Each number is 500 + 25 x the weight over its row's rms, rounded and kept within 0 to 999. Layers, rows and columns count from 0. Numbers have three digits each. The size before them is the row's rms in percent of the matrix's.

# layer 6 MLP down, 96x384, rms 0.0977, rows 0-95, columns 64-127
121:506497526493501535533528491445486479473497499509517505567502530535498510499487455499502499487458497491492509506503494534525426514458527536496531456513492454500502489501498497484498503502486465
090:504509516494488538536506477480486510548475493509520493469504556477504498498519479503488501531564499520514498567550499469492513501527552497502474556455469480506529508500499501525499497495506553
106:467468494500502503514475524485472482477517506496533500492500455539497543501496532502525501480562500495499484523488505506494538501514443455500523478510552487507504521498505500519497503504518516
094:547518529492499562498460498488479522478499504508542505498501505456496441501524502499549505566472500541485473537479488486462506503497476505497469514553550530503519478505493496513497500502434512
101:582506468499495460480547505514491523454508498490539493483506471481502441497513510503518503501509496524517502505522495474473537475512524455494528479450465534502478477500495507506496497487544488
100:495435484503502537522498495529447534491517501498521505484502522517499550499519464498499503478590498482495509525548500478485481507535523465497445448566548535496470478499502496503497503499512513
083:481503529488497464457507533474576505497493499477483500473499518554502450502486497501493501455497500506498503509532494521503475486498533471503452512509530476502544521504499499489502499502544532
103:552490504509505515453574519516486444519537505501465502499495498505500581508516510506534504500492507496506507499546509473564509564479481495511534460509531474497516508497505498516502506511550525
097:490526567502498497500488493498486462493467495491495495481501490427507461494501446498505495503502496479508479556482496472475512459543487490493492515452496508496490482504500504473506498497533540
084:510505470512501461498502472464456495526521503511488505491502471454499467502473398499487500480464498502517507450518498490483467545470547491499455506449451446497533490499502499483497502503530542
091:497526546495494494463474512530525527484496499489510497502503495489500493496524529504500497526512502485496516535500499497498521454515500548497530527476403435505482507499494496491499495493490508
094:525476531491498535515493510542524505481467501505457505526501550502495434496518489498502500512531499515487498524501492517528519491487551494491503477548504524509481508504495495566495497495491508
097:513512487493496480451560484436506521480457498489450500526500537503495446498508489500510499493472500506479515494508503476527486497499500561498454472518483514504511466502498496499498499495493504
093:496508499508500486528537523476504520490516496502526502479504476509504507498506509499486502521512498489518520552498500521437497501543534500496526496448492513491530491498509502468500504500487510
097:494488499496505457515483444470538465546479500478468500469499486451497481499471548500456502534491498485502505550463495485562510582481533493502488535476480520501494468497504500431500503508530513
098:488527459491500476530531532563514502499546495496515501516499492512506499494517537498551498464473502517509538515515493516493496521434497503496508449482513466501469500502499495518504497498564532
094:438530455498495499551450538504519480504474499513546499498504509535492506502525528503484500520458501447485544433468498528507511499456473497500507481494547487505497555502491500556495497499463532
088:521469512498500501573517533470439472508519503508527500534498534486507521497526553502517499502467500520496504446550495519519530462515478548495518558503539482496479496502500501506498500498523505
093:467503409511496474505454520543457490474530494515516494502505516482507505496500499499496499486477500446514496523508506511534483466554483490494546442413486535506494466503509500456502499497522475
095:459485435499497480449482493487539500520514497507555495478500529512505576500505481502497494504468502454518483474523500508451488506537424442499489482464472504505539509504498504550508498500523543
089:443486549497502453463451430496525511473490494490489497466499504423506498494505489500528500517467498460497460470516501514515494481515507501493443479489556479506506505503503495438503501495459470
101:547495481500500434502501452491482514408484502506481497501499476448491530506499529502548499459487502486498485448549499482473485485525478515504487535437498494498538506495497497446498499503531504
095:459440487498497465552489530580509476479509501504456496510506474478500496505494512505461505508503500526498533511471494497507529470449454467500490508485535500497499488496495504568500498494496551
100:422502517506496435550477550511505488554512500495440500497506484488498497504507475505474503438473498524499498477488500511513539539467452559496525549513515446504486514500497503553494499494502529
095:562499470495500486564509493506460532535508499513498501434503517533502488501515437502542503467517499490496484472480498500520464475492485529497490528472511511503469520502499503541500502497532490
103:493533457495504471488440508461517503563474501497536504515498488462497436503508572499523500503474499499489508533462499528458473506543537514499520540489472524503484472505497501567502503504502497
099:515528518514503478480457531533518553440478501506524500490501512508500541502509527500514504484495498467511515472496508430512437515517513507504500484505517513490504478492508498493499503501528467
096:492494518494502559418506524524562512555505510524487502497498515555490495505519501504523500477452502490482542487523505475479443448467469506499475498512483488499472485503492501461499500500489509
140:534501431493500518404546581542532502466511502490497503519499511492499533503479525502515502543567498495495473515542492467461448486505453488505495497558512532501469482500501505521502501507515477
096:488485511498502486460512509478462491521545500495537505509494537498502506495474425496518498546524501550490490554561493484504506476545546515500511516482452551506473463507499496464505496507503500
096:467495454504502536539483491511517511449467497514499499519502491424503525500522498500543501484512498453501519469484502515438498493434534492497508493535468546499480522502500502498501504494478521
097:474532554504500441483482453490546541495506498507522503508501464468503488501514535498506500524474496550508471459481499513557541493482432450497506551471484461501530499500502497558500501499521495
128:494524497505506522500479516450543505483474500505508500501495545492505482497485473499506498488511500494516520530489506514463506463554546535498523491532523529488504493496504498514505502498486492
095:501506531502497549467462499490511545435486498495512506494504539566499539501497549497510505489504492485521517471490496489486478456513575481498481445523521481498489525500501505478496504501533484
098:537467551502503485533509538480526477508503497509482498490501485519498437496493484500536497507490502515501509494442504528463478507460518507494496528468503476501480514504497499498503497495487494
095:502558524503503479435494460527459481498525497483490498473497465568509511497486446497511498519579497500507531528483501447513481546542523491497525446503532511498481517504503503474506502501484518
099:532480524510498518500538534528532486553536495486492495564499508517498464498486538498469498495488496477514481458485504513505479517468468499500493517470430496496533523494506503519499502502485489
095:508505516505498479444519515511539499476467497501470495493503501544499479495486510501561495548511500535492485544511505484508542425520524551492552510492488511508498486501500496559501496490537522
099:475540509507504502520530463487442498544482502507552499510502516513493470504489512504463505573546499462505496546471502524541518547534496508504464541501512505490505480493497503477497500499471545
089:453502484502495441590498499510516534480464498483492499426507425576501542503506532503426504488521499556499470489470502496522513478475437521501488525501506487505510474500509499491499505500478492
097:504507489494502506538522488507504501455490500492507505472502545524502532497501507498532502469509495516511492464460495487533528534465544490495533427539464485498535485504509502457503504510479491
103:469536501483499542581538525436513471516484501482513504517501514453503523498490471498401504475451497531499513466549498514461508482489485517499530522418572491498478465500508498481500504508538528
094:450519564498505493547521536509482511521481502515541505497504461527492498502489526499502500523489494501506509450498494530485541517456528525494485495490494517492521466501495504575498502499547445
095:528504486504504483519494485551498466504475506505498500471501522470500502504521481501490502429444502482486478446468503551509492513509442492503461484542464498503465515501497500462501501503480487
100:526462453501496508556481456554469530477533502499478502472506544476500506507519453501523503476493496474520484470555502548522526519468493472501499457549450465501495522501502507536498501500472463
090:479468476509508517501519563496525481496515504501498501549490505568500527497474407495442502472478500501505521532485503492452454448495480537502495420535492550498477506499499495475501497499517509
099:507506524509506527532523519440472487466481505521539504510502500521501523505501550500483501535528502512499483555476507481470524494505535496501515510519485533495483493503501497507502502504529478
102:470508510500507506468482529473493505561497506498544505526496480440500480501476529497509501552553500578538499535506507497501490514521503518504549540560470486488488531498510500533499507512485447
099:490530492502501494479517517487523513446499503503494502503497467495503511503521558502474502477529501494505485419532501422478476487517561534504517518494513512505497516502504497459499503500465525
094:522426501487496482488486486520501521564514498504530501547502475494502494502499537502496500443471505499522486485486495503559545504498506481501505440522533495501549492504501499511505503505500526
095:506555462499507498536494458477487457563464506503484507415496454489493487498495524499456496508447503482503506507453500526464494455479519475499479467410474478500498555499498494458503501507527494
090:547482483498499505472509486526518512516528504507540513490499498465497514500528477494483503552482491547491490579493491494504476475518510465495488495518492497503500490504501501491495506508454551
094:468576538501504511456563497478530545543523500500554501514498506489503505499503518502495500537521501499519494575541501482472514497520526537503499521545573491498511499502498506518506501500532497
096:455521452494505508486502530478485498505474500505521505475493532483496443498487485497506501489483502519478488527517502503450474516525459470500513485458462528506480475504496490515500497497517540
102:484456483493501502513555564535489485510487504495461500535500469493498505503485429503445500459507502487488537452503499521528515488487437490503488501501525452498526481500497500502500500499553544
084:489494549496503542471490555534509534544467505482506505455502553465491524503514457501467504478426501408481495549501499497513510505528470505501512546472547479495480509498504498505496504507518544
101:504475489496506474490584524519522544490506500487481502453494482504501534496509493495510499498508497491506555471501500464496485485469491509504510549443414447494505510498500500476503503503544552
117:489523524497501586453508490472452510474464501498512497529500527527498511497501456502479500578424499546507511543507503534549504476559542511500493534512549519493486469495498500555500499496506492
101:456498536505499504559455511429519485510534502495494496509500534495497496502499485501499501522511497486494464529494504526543478472516453506500511479519530518501523525495500502514496500497472485
099:523499500501494480523427460480530539469504498508463502511501522500502501498504503497482503490470500498498472501460496448495524565514484543498507580491491503496518487502504498561499502503506423
103:520474506498499504501444446504510485490507497503493508485500518527506493494509496495512505473514495511512522439465493510442466478499501524497502523512465550497518497503505503525497503500483539
090:488483462495502502446487493531501482510497500492502501556497542442500449499517482499499500435502501487497471444569504552480514493513502514499471503463428474503501543499501498495503499499482452
102:510484488499500493568507517465523511524498494488484494531498428496506559493469464499498498446498495496525574493505499513460449512469450510496531511503438444490473533500497503554503498492500486
114:500480488505500503587487485499483466556529503508479500554503464529505541502504547501460501463494501533498494442500499524530523503447449479502501493482500486498509514502502502462502499505476495
118:517564482492499514529560475548486502531504498494502500568498494485501506494517466498535497462486502537507474455499496482502492513509505516494502499540502466505467527503505493495499500500488431
102:545477500509498507524476526485532466506493505505475500514502429535495455504493454504461501498513503524492487569436504460502454504435530434502544438493492509501496503497502498443498500503480524
098:514515482496500446428487511549447520471489504517498498459503449502496566505490455507548497495550505483495510491524506492477454549524597486501489458531517495503518511498502498562498502506503455
098:538482462502506472533547440482509452570486505511434504486496485478492463503492548500527502460491502490495453523476504498499517498484475454501510562532506442491514525501499501468499501504500469
092:533521564502504490406487486544486531430487502508526503463502521506502467501504506500526502513479500485503472549502502488485463473529522458498515483470505579493543457501499501541502502497516540
090:553508449488496588422481469503443468479532498488508498483504516486498480501498499504502504469477499485494492441456491498520552494423498492497489513507456492511498523505494499467495499494535484
098:451522516500500483463549481489441486463514498489537495514503484473495535498494552501512502515515503502491505476510501512495520529540521488501488468457535481495487507500494498515503495495523499
092:543476504508496496495457490548482498506492502498460501487507452519498478501478518504455502531545498522498475516474500493479555485567531519496499582527532556499498516495509498534491504500479483
100:555489541493504564510489484515533502479488501495473499579496498478504465494473533496483500537566502547485485500529503543509518547450512504498543530541492551501456497501503498509503499501473480
106:498531495498500535477493459485501510503555500481537499515502547526501537500509466501449500556549494527514476469533494432498494506506428500496511542542550533497456511498498502521498503496467476
107:530464531502502513532490474473546501515508498508528498446501560515494511500485595503479498518491499516500485481479502486517459524479593465499491511533487518501498459499494501432501496493492479
102:429520535495502489545476512478557519494463504491489499462494500497497451502489489505505499483464507552501546479514502522499504483476493506507492496494478510504483521504497499516506496508499488
099:540518465499499533486557494543499480480489499505500500551498487504499515499482534498517497499536499484495521493501502466500513487508540456498477485489535489502528531502498498469501498500561536
098:512512512493495511514492574506502512551500497516452499549503525488499436499517484501487499504515498496500545540502501522535475554475508546499532531526459468504513513498500497466495498492491483
099:513475508492492520485493532512536511492492498506488498518503499541500539500504518504546501526498505507487511513519493522528493523521515510500477479467503535506511509505498499538498498501498505
094:482467498501495503487530552476459503500491496498539502490503514453503490494499516495485501490519499526487455540556494549519563506490494481494508499481517490505531493504502493464498496497485521
096:557489471500496486526522519508471487510487499509498500496500470562500537502524483503558504499456509469475548524438505518507462554468482483508509520461468522507494534502501495466501500500508468
099:553469508509503463482457525459485492479518501501510505501496455575496518500477519497508500481516497466513515502489503562521529500504494523500532472519510531494518458498506499519498503504505529
088:493505564500497530463471502499489468509482497505498497501506490524505523500528491501461502531505501520475497505516501469513487408501469504500490447494480441513526475504505497458498499499480572
096:519516501501503538493423448466508493520546501516464500507499515513493540500518500499484503507513500467474507491497509539498473489472487465497483405523475484497538502499499494465499498493589467
103:452490475512504512501481459476480449546506504475522498455498550470496505506463551504543498562524501486497475516519508512497518510524494488503502501488530512499466486500500501505501500499475496
106:568465464508499556440529456518496474515513500504523494533504531516501498501512514499510499523525500471508496547486510505526489552536514486500465464592558505494475505497503499479501499498468484
094:471537434497503458505532438524483528516491501517447500444501507548498476504479496498556500500481500473499476497518503500499496512512520552502522459489399503494500479498504500438504503504439460
107:512468504486497483587526479551502512470504502490500496460503497454497519501514469504510499432505503473486496455446496513537559492496499573497450582526561466509516530506493501496499496495472475
096:434517497509505501451503483538487482507529497486491491542499500406508499499494505504506498520430506534521486532497509504517519468507471520507506499469505551493496477498501503527509501495461501
103:425513554504500463491470507493543487515484500508433501547506452480502433504495488501492504477454497516504496440508499519487516540483506458502499502453530477490492473495501504552498502498521483
114:455490485490494524475508444468479514469488496489500501469501460498500522498523525500490502536531501506498517478533489460460548457528494497502501544553531503511516534501507499522497503507463462
147:458482518501498440554442471532482507503518498489522503430501466494500522501507444501520501464528501514503497498493496493511550504506500493501478503490480547510493529505499501511500500502435513
106:464520439507505486478469517451547487520477503509450496496495503487505441500512456504506500457486506474502522503462507488466477500485474477503481529468498525498475472500508497449504500501509468
094:468533531500500529472528535456485500480497497488523497461501520491498514497471547503464498544448503513499496521476497438481455506489467494495504469522553463504497508502502502485500500502439518
125:555502496499496505479487495506490492492539497508465499539507526545507502495514544497448502568540496481492482475497497500514457507566489530493485531559468536500482492502500499485501499493496465
101:455494507505501456510529552498487489463532498490492502555500519476498485500467497498497505457438499457494505474483493528515509520453507478502510432467501473505483527503502503487500501504495509